Weights of a small transformer language model.
Size: width 320, 5 heads of 64, MLP 640 tanh GELU, vocabulary 22208, 18.2M parameters.
Architecture: learned positions, tied embeddings.
Training: 325M tokens, 6958 steps.
Each number is 200 + 20 x the weight over its row's rms, rounded and kept within 0 to 999. Layers, rows and columns count from 0. The size before them is the row's rms in percent of the matrix's.

# layer 5 MLP down, 320x640, rms 0.0537, rows 211-319, columns 576-639
097,163,184,210,194,207,156,196,166,182,191,214,176,187,207,209,211,195,247,208,192,206,177,192,210,232,238,218,259,169,216,195,148,158,196,202,190,190,215,200,221,182,224,179,205,176,188,187,228,188,201,209,190,234,237,232,208,195,176,186,189,221,179,194,200
097,199,191,209,200,174,199,206,198,232,215,209,183,206,185,199,202,206,214,217,169,195,198,214,216,206,176,192,216,204,220,198,227,238,202,255,210,177,240,172,199,198,211,203,204,193,170,233,195,200,173,168,177,209,197,214,210,203,200,164,226,136,201,189,164
102,224,191,199,177,202,174,257,172,200,217,200,189,236,190,201,227,185,188,176,194,188,191,182,180,223,180,194,212,184,183,180,152,218,251,175,186,177,185,207,192,173,217,237,192,188,187,212,202,234,199,168,200,161,195,195,213,213,199,166,220,229,196,190,202
100,222,231,157,202,223,190,184,181,193,216,207,244,181,181,214,217,224,199,199,169,212,213,211,222,199,195,186,220,201,193,191,198,217,211,236,212,196,211,214,217,188,190,207,211,193,225,198,223,199,181,209,199,227,220,190,194,182,193,215,193,219,181,198,161
100,205,222,172,186,195,186,198,135,200,188,203,224,130,161,221,245,167,170,225,173,189,206,178,191,226,208,219,207,250,176,192,203,176,185,211,185,214,136,213,222,197,210,221,178,198,215,189,224,184,203,203,178,224,204,219,225,179,188,210,221,184,201,142,181
103,212,169,181,168,200,185,227,205,179,139,217,223,231,198,214,159,170,190,203,195,191,201,178,179,218,174,204,212,187,199,209,167,191,230,192,207,222,182,186,172,239,221,199,229,182,188,212,194,196,176,189,199,213,214,206,172,208,214,223,205,178,192,211,205
103,206,172,201,190,186,160,223,157,218,182,203,230,203,223,202,178,232,188,191,182,201,210,172,219,203,161,219,189,197,194,225,203,183,215,204,157,201,218,215,169,230,177,202,200,212,204,150,179,202,190,237,178,217,193,206,188,179,183,200,200,223,191,189,192
082,191,219,174,227,173,189,222,192,186,173,186,251,191,211,192,138,185,201,229,222,185,164,198,185,196,197,212,188,206,202,189,198,187,180,207,206,222,195,212,211,222,186,202,155,228,240,199,198,172,206,216,186,209,191,176,194,160,188,203,189,185,215,209,224
099,206,224,183,179,205,197,167,182,180,206,201,219,200,202,226,146,234,208,258,211,191,210,236,160,199,219,205,194,243,206,205,214,216,226,186,236,187,212,212,177,241,235,193,189,237,201,194,211,233,215,204,203,155,233,213,197,172,208,198,210,173,216,215,220
104,199,203,220,194,217,206,199,149,199,196,215,188,143,249,193,178,196,211,186,183,201,192,203,200,164,232,198,219,220,219,193,187,196,202,223,181,217,244,199,183,242,186,191,209,234,183,198,227,172,187,213,200,195,230,197,213,174,198,211,216,211,191,185,198
092,184,215,168,210,186,243,196,216,216,228,234,160,218,195,200,179,182,187,205,204,206,182,225,194,192,205,168,215,246,180,206,196,221,174,223,192,202,185,188,182,183,195,164,231,213,177,157,211,214,216,199,233,185,202,210,209,191,184,210,175,197,164,177,176
112,212,157,183,171,197,187,190,214,185,200,214,201,195,204,204,157,206,179,177,196,189,218,188,211,220,179,218,196,161,200,175,188,203,196,178,193,235,184,193,194,219,180,182,198,184,224,162,207,169,202,188,203,223,206,188,178,199,197,229,220,193,207,191,192
098,222,187,212,226,229,193,198,194,234,156,203,206,198,161,173,185,185,206,201,186,217,208,180,180,269,230,198,173,189,209,210,191,181,209,231,207,182,179,196,240,151,219,213,225,216,174,145,199,233,175,196,197,217,214,228,227,176,200,204,180,177,188,216,172
103,182,194,181,193,237,228,177,214,233,222,215,173,204,256,193,169,177,226,210,221,202,232,229,202,219,262,189,210,217,227,204,207,195,204,228,223,208,205,203,186,233,187,200,170,232,179,181,200,209,238,214,221,228,183,193,221,192,222,186,215,188,205,216,201
098,198,220,205,215,213,227,195,222,221,190,206,170,197,244,234,190,195,203,207,189,189,175,177,165,207,181,200,195,241,195,225,216,193,236,205,167,213,208,215,174,161,182,192,215,191,181,244,205,160,198,187,176,177,214,176,200,179,210,211,223,254,200,174,160
100,208,191,198,201,152,178,194,183,229,165,203,187,242,185,200,208,188,196,210,201,210,201,182,244,173,189,204,214,201,212,209,168,164,172,187,192,221,225,222,194,228,191,191,168,193,189,208,204,179,179,188,173,203,205,207,192,204,204,221,215,195,207,159,188
105,229,216,183,206,230,235,237,180,189,202,207,182,189,192,218,228,231,255,155,203,212,194,210,210,182,187,196,220,188,199,220,178,263,200,195,182,183,223,198,217,186,218,218,197,203,205,157,196,193,209,212,207,201,176,221,212,218,195,179,194,187,192,214,196
103,227,197,180,205,229,246,237,192,206,179,207,209,193,212,221,209,194,192,203,187,233,208,193,212,145,194,196,181,201,165,183,223,257,229,215,187,192,168,194,183,229,199,226,187,199,191,200,192,185,182,230,190,158,221,209,207,221,196,184,180,212,199,208,208
110,141,192,206,211,191,230,215,168,182,214,183,204,179,211,227,197,180,218,180,197,186,183,201,232,207,196,206,226,195,206,242,211,203,195,207,208,216,225,221,205,220,214,200,208,232,226,186,179,222,203,188,191,221,200,215,190,227,185,192,182,235,188,192,246
103,174,262,183,168,205,243,196,215,217,198,204,249,164,172,189,195,244,225,207,190,207,193,199,222,195,188,183,229,180,183,216,204,229,250,217,196,206,227,190,167,220,197,165,196,208,156,242,172,197,145,207,166,189,203,188,196,205,211,194,205,226,213,225,234
092,215,166,201,206,190,197,223,196,212,164,202,264,184,186,206,210,225,192,148,184,194,244,191,161,236,214,226,205,185,221,192,133,189,206,185,182,200,183,189,196,222,185,198,215,196,213,193,208,183,207,201,234,221,219,225,182,183,198,227,213,187,181,211,186
101,204,211,212,198,220,223,177,221,211,189,183,180,227,195,195,225,203,187,198,208,190,179,217,180,192,213,205,197,162,200,218,218,227,216,201,221,210,169,211,222,224,207,238,164,193,206,215,221,228,195,170,214,201,213,183,192,234,212,224,216,207,208,213,266
105,188,214,186,208,161,180,197,225,168,242,195,208,222,190,220,169,178,198,209,209,197,201,210,205,192,229,240,174,217,204,196,175,147,216,163,168,211,151,190,210,211,191,182,191,183,164,193,183,172,200,208,192,217,174,204,188,205,212,211,232,232,231,194,165
093,203,197,186,217,149,176,174,223,190,161,189,158,227,201,198,220,210,150,205,187,184,221,179,220,197,190,191,178,214,214,174,233,209,185,165,193,208,190,209,142,187,191,180,184,187,201,201,203,167,192,188,140,160,201,206,210,217,193,205,205,166,209,214,188
099,192,201,215,170,159,150,165,199,222,227,208,214,210,228,188,225,154,242,248,187,197,233,187,201,224,221,180,178,223,200,212,183,177,188,217,217,210,209,206,146,227,200,206,193,205,169,214,172,202,196,194,193,227,208,252,198,217,193,210,182,177,199,186,167
103,205,190,217,215,185,209,167,208,257,187,199,189,215,209,189,233,214,212,156,196,184,216,174,201,171,207,173,224,191,224,171,166,180,186,207,234,162,186,176,233,185,214,179,203,208,216,228,199,186,233,204,198,212,223,188,189,221,202,171,189,165,207,231,198
103,183,231,212,211,196,190,178,253,206,228,202,162,233,217,193,226,246,202,237,205,217,182,204,184,183,183,185,202,213,216,191,203,193,168,143,212,181,201,170,198,189,203,218,187,203,158,232,196,192,244,201,218,201,223,188,208,213,201,180,212,183,190,187,191
103,215,179,199,165,206,195,196,159,196,191,204,183,213,262,186,223,183,191,220,168,209,193,190,181,232,225,186,216,188,186,206,184,182,199,183,194,194,185,198,193,191,193,164,184,191,221,185,220,195,204,201,187,179,191,202,169,192,192,202,213,191,194,211,223
106,162,218,225,182,213,197,261,235,192,200,188,171,239,194,192,162,169,173,215,227,187,189,180,222,213,193,201,182,200,193,216,228,196,160,207,238,211,175,182,198,160,211,185,220,159,216,179,208,195,216,220,190,210,233,173,199,187,203,204,150,203,180,180,207
105,191,258,204,207,195,238,226,203,180,223,237,228,215,217,202,195,152,232,260,187,221,197,217,212,185,202,190,225,166,207,214,227,191,255,192,213,195,225,202,198,181,199,153,184,203,234,243,187,209,218,211,189,179,197,200,203,175,201,198,174,196,220,183,221
101,236,160,218,202,193,198,190,223,206,152,182,212,267,175,221,198,192,210,227,214,195,193,209,204,197,201,213,140,191,226,178,235,153,214,174,201,208,199,176,200,218,197,195,189,234,208,271,225,221,206,220,183,196,201,223,167,209,188,203,221,190,193,191,225
095,188,172,243,210,211,154,224,203,184,185,219,173,222,186,205,201,213,226,223,203,214,193,186,214,166,193,201,219,215,205,212,218,203,206,240,207,186,232,223,180,199,218,190,202,197,213,210,187,192,192,213,194,247,197,194,200,208,195,182,176,179,205,187,220
081,215,167,184,199,195,180,161,211,193,202,161,202,196,251,175,232,224,168,200,207,198,221,199,181,166,230,170,166,213,215,213,176,199,167,203,188,210,193,173,215,182,192,221,185,189,159,216,202,182,199,188,211,237,191,184,219,194,201,220,191,129,228,208,197
080,216,224,202,186,179,182,207,189,189,181,189,198,178,178,200,176,213,205,224,199,179,194,201,183,184,178,184,205,191,187,221,197,205,190,148,236,195,170,178,191,218,180,237,184,188,207,199,210,186,187,195,206,234,199,184,180,215,212,192,173,204,203,218,188
099,185,209,185,198,201,151,187,225,204,205,209,230,171,150,212,151,188,194,205,185,208,177,208,211,206,177,165,196,167,193,196,172,194,187,184,230,213,183,192,171,218,217,193,213,199,217,202,227,229,186,182,214,142,200,197,189,182,191,221,226,197,210,180,175
099,197,173,199,233,188,224,210,195,205,163,205,137,202,188,202,237,200,206,192,235,221,239,208,245,194,204,213,191,177,213,204,195,194,161,186,198,187,200,217,219,175,177,209,195,203,199,241,170,196,226,167,192,199,232,200,214,222,202,160,209,167,174,189,162
101,226,191,195,205,144,187,177,188,192,214,211,243,193,244,201,176,202,193,171,181,212,185,218,172,201,194,210,199,193,192,205,234,208,224,212,231,195,192,214,190,214,188,207,199,211,224,224,201,175,219,220,186,222,193,207,211,226,192,176,187,198,224,253,203
110,189,160,241,185,214,171,216,240,206,214,232,170,239,243,193,184,209,211,206,224,212,204,195,202,178,214,227,215,219,209,211,192,179,203,200,246,207,213,226,210,215,210,193,198,199,200,195,207,210,191,214,205,211,238,212,217,201,211,199,232,180,223,211,195
100,161,203,241,206,209,190,195,190,170,225,186,180,185,194,200,230,198,245,178,203,187,207,163,167,252,239,197,207,204,185,186,211,215,206,181,179,202,187,218,183,202,190,220,187,214,200,194,204,197,202,177,213,179,221,199,175,245,195,200,188,225,176,206,190
081,201,195,73,186,213,131,198,189,201,195,213,210,216,181,181,204,214,199,189,224,199,201,182,196,201,200,188,210,208,187,197,205,202,211,192,196,229,183,191,187,190,185,206,207,194,201,197,198,196,199,201,176,187,203,195,204,199,200,230,202,193,200,152,205
107,195,201,197,209,177,165,232,217,227,251,201,212,198,241,227,200,184,172,128,195,197,196,185,170,230,218,198,242,212,210,229,190,209,225,169,165,214,214,192,177,213,209,236,212,185,198,248,194,229,204,197,210,179,204,193,197,188,213,213,239,211,226,211,199
106,224,210,233,218,159,214,237,221,191,201,217,210,217,213,187,168,188,172,204,212,205,201,213,148,199,186,226,165,193,194,181,197,171,186,209,227,222,203,189,176,222,178,201,214,210,182,217,215,208,192,204,182,227,207,204,168,219,203,235,194,230,213,210,253
100,186,207,192,217,181,199,156,228,176,201,174,188,215,184,191,213,201,255,179,206,209,180,223,162,218,159,190,197,194,174,203,192,201,185,185,204,216,202,187,203,229,204,243,190,209,193,213,203,187,194,189,207,237,197,180,208,198,197,230,206,192,220,201,166
096,175,181,198,180,159,222,193,256,219,192,191,223,190,223,204,218,228,176,193,214,190,182,189,187,226,196,212,211,190,208,205,199,216,202,204,147,213,221,179,181,197,199,169,187,227,168,186,201,221,219,242,236,201,239,217,195,227,196,216,199,202,208,172,207
103,202,260,197,215,190,211,208,233,201,212,211,192,231,187,205,205,215,230,193,200,236,202,205,206,187,220,195,200,222,220,198,185,202,194,222,234,179,205,225,194,234,212,211,200,213,221,184,190,196,182,203,209,240,204,191,190,206,210,186,206,198,175,212,194
101,220,207,194,230,174,229,186,217,237,207,202,195,197,190,217,221,187,181,149,208,220,179,174,206,147,200,241,185,218,181,197,206,201,195,161,172,190,195,208,190,188,201,201,209,165,183,231,187,220,180,204,221,202,215,187,218,200,197,202,186,167,192,206,199
091,172,224,209,216,192,236,235,175,192,178,225,164,209,173,189,134,155,190,223,181,215,213,181,206,200,212,199,218,207,190,181,175,183,183,214,201,213,232,216,212,254,216,199,169,222,230,199,225,192,208,178,226,207,219,234,184,188,184,210,169,177,185,183,198
098,188,178,208,207,193,158,234,203,164,186,219,237,168,204,175,210,202,207,221,196,201,176,194,212,213,254,165,234,202,197,221,173,218,195,221,225,211,238,215,182,225,174,199,189,194,152,191,208,241,171,204,195,212,223,168,197,207,200,211,230,193,179,216,215
098,195,177,211,190,194,209,225,188,197,178,229,187,249,213,184,208,194,221,210,172,215,193,181,210,173,206,200,207,208,210,188,207,208,254,196,194,191,235,216,208,131,206,250,206,225,190,163,210,217,160,197,149,184,175,220,200,218,203,183,226,211,202,217,157
093,205,189,171,163,194,216,205,172,194,186,199,190,196,167,189,220,203,214,202,198,208,205,197,157,190,192,233,208,176,172,188,242,206,220,208,199,203,223,190,190,175,224,221,158,195,212,201,202,173,177,180,179,192,203,189,215,236,190,211,210,207,186,208,161
103,183,169,217,189,160,205,247,196,208,152,213,201,184,191,199,187,182,216,208,172,199,229,195,204,246,195,194,214,182,219,217,212,221,209,202,219,220,226,205,206,219,163,193,200,208,197,208,188,169,225,200,235,186,208,241,213,170,184,202,206,257,215,226,195
106,203,207,226,165,201,204,188,175,170,179,180,195,215,240,190,170,234,190,224,197,179,192,192,203,174,226,183,202,154,178,201,217,185,202,183,213,183,224,208,230,186,238,208,158,207,162,209,188,219,184,208,201,192,194,173,233,226,219,181,172,184,208,212,239
101,213,215,239,227,218,165,172,204,200,164,214,199,198,178,200,195,229,231,203,202,189,212,195,196,177,201,206,189,188,223,202,175,196,200,203,192,187,219,227,214,211,191,185,182,175,142,218,202,231,237,200,206,216,213,207,203,253,190,207,219,259,180,243,228
107,186,162,183,209,164,212,194,193,207,206,202,212,225,194,219,219,209,220,213,198,195,207,179,136,180,191,197,163,172,182,161,189,175,199,180,225,213,205,182,159,138,215,140,207,186,214,203,191,196,216,150,199,164,184,184,180,195,193,232,210,167,201,189,212
096,220,218,211,197,204,204,181,219,226,198,228,166,198,173,210,222,196,260,160,190,215,195,187,167,189,237,196,237,201,190,192,220,206,193,211,200,166,233,217,201,180,199,189,197,193,190,211,197,206,200,184,187,195,174,208,228,231,217,162,196,212,199,182,169
100,244,181,244,206,197,222,234,213,200,206,184,209,224,176,211,182,178,231,216,222,188,200,195,198,230,226,193,221,190,196,156,182,191,182,208,219,194,199,212,173,182,210,207,213,180,175,182,196,192,233,176,206,209,189,249,183,221,177,210,204,236,201,196,198
110,203,186,157,184,226,200,221,196,166,207,176,198,226,239,207,179,218,210,208,177,179,208,191,214,188,226,202,182,209,216,203,192,203,190,185,204,213,223,217,206,190,202,154,185,218,176,215,196,167,195,191,186,217,203,149,185,194,208,217,173,164,180,170,201
094,228,250,183,222,171,184,199,208,208,208,194,193,203,211,196,171,212,199,217,174,200,233,208,228,208,183,183,216,160,185,178,206,212,195,198,214,192,218,211,211,214,229,251,203,205,213,230,198,194,197,213,199,205,207,191,215,162,203,201,215,213,215,189,202
100,205,158,219,189,186,193,206,196,150,205,202,174,255,222,183,231,220,190,210,199,159,186,218,176,224,250,192,184,186,190,200,199,190,175,181,186,218,177,214,210,198,199,171,178,191,221,228,189,202,212,246,196,174,186,189,192,193,191,214,200,227,197,168,192
112,222,176,194,201,178,233,158,160,196,177,168,220,186,209,173,224,182,174,189,199,191,205,193,180,216,195,206,216,217,211,221,186,238,191,231,186,201,201,196,210,195,218,186,212,189,217,241,218,186,190,173,211,187,197,160,162,225,196,207,224,209,194,210,188
110,180,232,181,167,208,233,175,178,193,228,209,180,190,164,188,263,236,207,216,202,217,200,218,211,177,225,174,191,194,208,189,218,170,196,215,179,185,196,199,180,212,237,150,195,189,199,182,202,199,197,231,219,229,190,219,219,197,211,186,179,254,204,170,183
082,246,225,163,192,190,226,203,218,196,220,196,190,186,185,182,203,214,190,230,198,187,207,191,183,182,242,170,212,195,190,182,207,210,204,199,204,207,213,207,202,228,202,148,189,211,198,215,199,193,213,212,190,214,222,178,197,221,191,230,204,223,179,148,226
115,181,230,212,145,202,181,192,146,194,209,168,181,207,164,182,223,193,188,194,182,189,210,193,188,186,172,208,166,171,165,178,200,232,184,182,195,204,185,165,195,195,181,195,178,192,189,183,185,200,195,163,181,193,200,190,178,209,170,209,187,186,190,155,192
100,172,200,198,215,170,185,221,182,227,228,212,186,230,178,209,202,217,200,192,190,214,176,160,188,179,201,192,179,196,202,199,205,184,178,177,179,214,185,192,167,197,190,192,151,149,221,191,178,183,183,175,174,206,198,184,197,204,204,221,206,155,195,198,207
080,197,204,188,195,193,177,214,196,209,249,158,247,170,207,181,197,171,188,207,172,201,190,203,174,218,185,220,188,178,228,188,160,193,177,186,159,218,207,194,230,195,211,210,196,220,204,225,204,202,227,197,183,200,214,201,193,174,194,212,150,233,210,171,203
105,190,146,200,231,152,236,214,194,194,191,199,198,217,182,195,174,170,229,212,186,181,205,159,210,181,206,193,192,198,176,180,179,171,210,185,192,206,190,181,138,197,188,204,211,189,243,196,217,185,188,217,178,228,147,166,210,182,196,201,181,208,202,249,248
093,182,203,194,191,222,208,208,234,225,209,218,199,172,196,194,255,181,197,202,216,228,208,193,225,205,187,203,224,194,198,197,203,186,196,188,190,190,201,191,154,247,208,193,203,228,189,193,195,197,199,212,210,225,227,211,221,213,207,183,217,232,178,228,203
100,209,183,199,199,241,208,212,205,178,237,207,188,185,205,202,233,200,188,148,188,186,209,186,196,163,233,199,236,244,202,215,209,207,237,193,179,186,161,205,218,186,235,203,156,202,194,142,203,240,206,212,211,219,198,225,205,227,200,170,204,222,202,202,222
100,157,199,229,150,190,263,208,173,245,209,224,233,244,178,213,198,239,205,195,225,201,241,192,208,190,192,188,186,211,191,192,207,207,224,201,193,217,192,196,206,153,210,175,235,221,199,207,195,270,236,189,202,186,190,246,190,210,184,195,210,230,197,181,176
108,220,192,219,173,193,182,213,220,181,234,220,198,181,216,212,191,193,212,167,223,194,232,211,241,203,208,190,219,193,201,208,213,204,202,201,211,185,228,206,248,201,201,208,203,208,210,214,189,193,184,219,218,233,169,208,216,213,208,203,201,216,204,234,211
105,222,194,221,139,175,187,198,100,183,168,216,179,174,197,207,250,170,231,206,198,204,192,205,246,213,178,194,228,182,182,200,199,191,166,190,201,175,207,217,208,170,202,189,194,196,241,214,218,207,187,212,202,218,196,202,223,185,199,178,191,198,212,201,149
098,190,212,189,251,159,227,242,223,185,223,195,148,227,199,201,197,186,198,192,209,190,221,207,206,211,154,199,240,219,180,185,221,205,170,220,223,178,211,199,177,218,235,208,195,175,223,211,209,207,216,161,233,217,207,178,229,210,221,169,206,224,210,198,225
090,233,219,181,166,166,164,195,144,182,216,191,171,185,214,217,174,183,218,220,209,200,205,163,231,230,181,208,165,167,176,196,214,206,167,225,206,190,184,176,183,223,203,173,184,218,152,214,212,227,196,205,176,167,177,162,204,183,221,193,206,222,202,147,205
097,213,178,191,171,183,221,160,202,173,175,210,174,196,213,202,211,196,190,193,212,208,181,198,220,196,178,180,218,227,202,188,190,189,194,212,189,179,222,205,220,156,204,245,189,230,199,178,205,174,182,178,210,205,202,212,200,236,220,185,166,198,210,191,181
105,202,228,225,243,194,193,199,196,168,190,206,207,219,190,193,210,214,169,207,192,181,196,187,188,201,211,204,209,207,177,214,241,205,220,226,234,201,204,203,192,226,224,217,224,216,201,219,205,209,206,181,213,220,180,191,199,203,203,194,202,209,171,183,213
100,187,179,225,213,206,174,202,187,248,184,210,200,211,164,204,217,206,188,219,212,188,214,174,249,194,223,200,175,225,163,195,171,201,181,189,172,222,193,176,207,207,182,215,220,224,218,170,218,180,179,193,184,142,193,177,178,209,190,205,213,181,197,195,236
109,214,174,199,174,232,224,205,188,214,207,199,230,190,200,196,198,237,232,178,178,190,212,206,215,165,194,182,231,202,186,210,172,220,209,169,204,171,213,185,236,194,220,188,215,222,170,176,200,213,177,186,214,194,200,233,217,166,210,184,238,200,201,224,243
095,204,214,226,180,164,188,190,209,217,148,183,203,187,184,204,228,191,188,165,164,202,234,223,208,182,178,217,181,207,170,182,212,205,230,269,200,228,200,208,188,193,164,212,239,201,207,220,181,143,219,173,204,193,213,206,197,222,185,217,209,168,173,215,194
110,212,222,188,153,192,188,176,133,212,144,213,193,187,182,188,202,202,222,202,174,228,178,201,184,217,214,171,217,190,216,199,173,173,202,196,207,189,183,204,183,200,174,209,194,210,202,231,206,180,188,205,206,222,192,226,164,149,191,182,210,154,192,197,177
093,204,191,194,193,173,190,187,197,222,195,206,203,176,209,211,187,192,205,193,183,201,193,205,185,182,181,221,149,217,193,195,161,187,207,205,180,222,227,202,188,162,202,208,197,214,221,197,215,200,217,188,177,165,190,181,194,187,190,214,185,174,194,216,207
092,198,172,217,224,167,194,225,201,225,208,163,180,183,174,209,224,200,224,221,221,217,199,207,213,196,215,201,184,185,239,198,196,208,195,206,195,180,192,207,210,193,177,199,206,187,199,196,166,189,197,213,207,142,215,226,210,235,216,180,182,218,213,182,213
100,211,198,172,216,193,216,235,187,154,197,189,223,167,190,205,230,174,191,214,198,200,208,223,243,176,142,221,207,210,210,160,181,204,206,197,215,213,209,219,195,246,178,217,223,211,230,190,224,146,185,200,218,155,211,191,203,200,178,208,191,184,173,191,211
112,204,214,204,185,198,182,215,189,200,193,177,223,177,201,191,174,172,185,155,191,171,214,173,212,221,175,198,195,182,200,170,189,191,235,161,193,215,188,179,231,165,165,157,196,197,198,186,223,142,238,197,200,181,180,176,194,178,199,216,199,234,190,202,162
110,178,197,224,199,219,225,181,186,172,187,186,233,185,169,200,174,173,192,204,178,201,206,205,162,234,209,234,210,205,208,200,228,191,186,189,207,212,199,201,187,193,196,220,183,193,180,182,204,191,225,203,179,265,232,216,173,204,190,198,232,223,194,194,189
104,201,174,221,231,192,224,242,184,167,208,194,182,216,204,198,186,136,204,166,243,201,169,190,232,236,216,206,190,193,196,196,178,195,221,215,196,211,216,186,209,271,198,228,217,190,189,216,209,183,163,180,186,197,209,195,174,225,213,217,188,170,201,204,203
102,169,203,197,195,204,203,187,164,204,225,186,190,210,208,187,182,162,196,255,205,199,204,191,200,221,228,187,204,195,214,209,192,185,203,177,203,211,182,210,172,212,207,195,161,221,161,177,195,219,246,203,243,195,195,210,192,189,203,196,198,187,197,196,205
101,204,156,209,221,181,182,159,191,193,224,205,163,257,212,214,227,215,206,215,209,171,172,202,209,173,226,205,211,245,179,220,232,193,237,219,189,184,206,221,192,211,199,215,201,192,171,161,237,196,200,192,182,180,190,213,207,211,203,181,213,210,212,217,225
096,181,215,214,226,189,232,207,183,235,148,198,198,171,197,187,192,239,189,228,186,200,193,158,209,175,199,199,222,211,168,203,170,207,215,216,167,203,185,208,206,158,174,219,160,210,196,193,200,209,191,183,175,181,231,169,195,166,194,216,212,214,201,168,182
093,220,205,215,244,257,156,175,253,237,210,206,182,218,213,181,166,198,216,224,223,211,206,175,192,162,210,188,216,196,205,204,205,202,220,210,204,192,224,196,184,155,199,224,176,216,172,191,193,182,203,207,187,232,208,164,205,260,202,205,196,213,184,205,227
100,214,205,183,194,176,171,152,184,221,164,198,200,181,190,193,191,195,173,180,199,202,221,188,185,189,169,201,193,228,209,185,178,143,216,203,203,215,227,188,220,192,182,227,203,191,218,198,195,204,212,238,209,163,216,246,217,235,193,215,213,182,195,220,186
101,206,213,206,218,209,219,176,165,177,189,176,160,221,232,208,148,212,167,169,206,185,197,221,203,210,198,164,217,223,214,192,202,217,144,206,185,204,207,208,197,234,216,215,203,225,234,227,210,204,203,200,197,175,214,201,222,212,218,195,221,183,222,192,207
107,208,137,199,217,194,179,167,225,219,176,207,204,196,181,191,238,207,200,207,189,191,186,205,146,166,218,204,177,206,186,179,185,171,210,171,235,219,175,207,196,236,202,172,183,174,217,250,188,202,239,225,248,253,163,234,208,191,194,209,195,200,214,168,201
105,208,229,212,147,179,130,176,254,185,168,226,197,205,175,225,171,212,209,160,228,189,205,178,197,218,188,191,224,198,205,204,185,203,208,145,199,185,207,205,201,210,205,204,207,178,199,223,209,188,221,221,198,181,199,233,192,198,229,215,193,233,183,191,205
098,194,206,201,174,217,197,201,181,184,225,197,252,177,258,208,184,205,195,181,173,194,166,185,196,216,227,204,197,170,198,185,216,187,178,242,217,213,173,194,243,217,200,188,198,218,184,179,181,221,186,190,219,200,176,229,193,210,179,220,220,206,206,173,234
103,188,180,204,232,160,224,187,215,242,210,196,196,233,207,172,224,210,170,159,205,184,201,176,211,188,166,209,197,184,191,211,213,194,210,223,197,215,200,210,186,226,200,203,231,178,197,212,203,208,201,195,200,168,215,174,189,215,204,210,169,188,195,187,198
098,196,222,216,185,212,207,209,161,194,234,207,202,188,192,205,183,212,222,171,195,176,202,214,221,234,215,213,236,170,210,208,162,209,182,189,170,206,196,188,227,191,201,174,215,167,203,190,219,220,214,230,216,212,202,197,156,177,199,207,190,196,187,193,205
106,161,216,188,208,185,183,218,166,204,215,209,179,209,186,204,211,203,203,178,167,199,202,238,193,161,216,207,182,193,187,189,179,217,195,225,205,197,216,192,201,205,210,167,199,225,173,197,206,196,194,191,222,205,178,208,188,178,192,222,189,195,199,235,171
106,212,215,217,207,204,218,222,221,212,215,192,162,224,193,194,179,187,192,225,213,187,172,180,175,166,191,213,160,204,193,207,202,229,203,228,235,204,229,214,211,160,179,172,184,198,210,210,173,171,198,209,200,196,201,191,189,209,207,196,186,189,182,211,197
110,209,181,229,207,241,186,181,202,238,208,181,193,216,229,186,242,174,186,208,205,212,213,210,217,213,186,238,193,228,214,203,190,163,194,191,203,196,154,209,228,178,221,213,156,191,234,219,178,210,186,191,226,203,214,213,200,217,215,206,207,226,189,198,215
050,182,237,268,222,186,289,167,204,203,192,207,199,200,201,227,198,204,210,238,212,216,189,200,225,191,184,230,176,194,231,194,220,188,221,183,190,205,211,207,200,202,188,161,205,230,204,238,218,208,209,188,167,210,219,193,206,189,213,215,190,184,206,260,212
098,214,180,188,187,156,181,215,220,175,191,215,218,181,212,214,224,215,236,183,198,185,213,172,153,231,186,201,191,182,171,219,197,189,252,219,227,195,230,218,199,204,169,223,197,222,181,245,177,175,205,205,188,164,174,212,219,215,212,197,192,192,217,210,203
095,221,212,205,200,218,186,194,219,196,213,233,212,189,180,210,187,229,210,233,150,190,225,196,194,205,236,213,216,174,213,208,222,219,212,166,218,184,189,233,190,208,211,235,210,246,202,182,189,220,201,231,224,171,213,218,217,199,200,198,225,194,192,186,204
101,192,242,196,199,148,222,182,187,179,173,208,227,198,217,201,227,222,167,241,179,210,207,191,196,172,213,208,203,183,174,166,246,224,191,173,197,197,196,209,200,172,209,171,202,212,190,189,207,218,218,156,177,158,214,213,208,196,195,182,195,204,200,196,184
089,160,201,209,160,199,205,192,240,170,222,183,212,269,224,220,202,202,197,133,218,222,192,214,222,186,218,215,186,212,231,201,210,211,189,193,190,205,226,190,194,174,218,237,200,223,168,195,195,228,219,199,198,168,202,171,191,223,203,223,171,225,209,211,208
099,227,190,192,158,236,178,236,182,186,187,211,253,212,207,205,175,160,213,197,227,178,222,203,165,204,248,231,183,213,189,199,219,197,220,209,238,226,203,197,219,239,178,166,193,195,194,224,199,212,190,201,216,236,191,203,183,198,197,212,251,184,222,207,204
083,188,207,193,149,221,213,150,189,202,187,193,215,172,199,213,169,200,213,205,196,216,211,200,196,213,164,202,224,205,200,236,211,209,192,187,238,165,202,216,200,187,190,237,214,211,171,226,180,201,206,220,206,210,216,214,240,227,215,159,182,195,212,189,214
100,177,240,226,212,235,199,220,204,194,175,217,237,195,213,208,272,213,194,202,209,193,215,216,226,207,262,196,196,210,182,202,191,204,221,219,208,197,204,186,236,177,196,182,181,184,198,210,232,200,221,237,208,140,198,171,211,203,204,198,205,199,206,198,169
105,196,226,211,216,222,221,219,179,259,200,213,164,200,195,207,212,222,231,181,230,182,208,175,266,180,192,196,209,211,186,190,185,201,202,213,228,168,203,189,195,195,208,183,219,192,200,180,166,211,198,222,157,271,177,223,194,229,198,179,205,211,194,207,193
098,252,143,196,215,254,210,184,212,224,209,176,241,205,203,204,216,169,153,196,214,201,201,218,165,199,217,215,159,219,172,187,233,173,239,196,202,226,183,210,240,204,183,230,212,172,182,236,205,201,205,194,191,167,208,227,182,194,191,215,227,198,198,202,186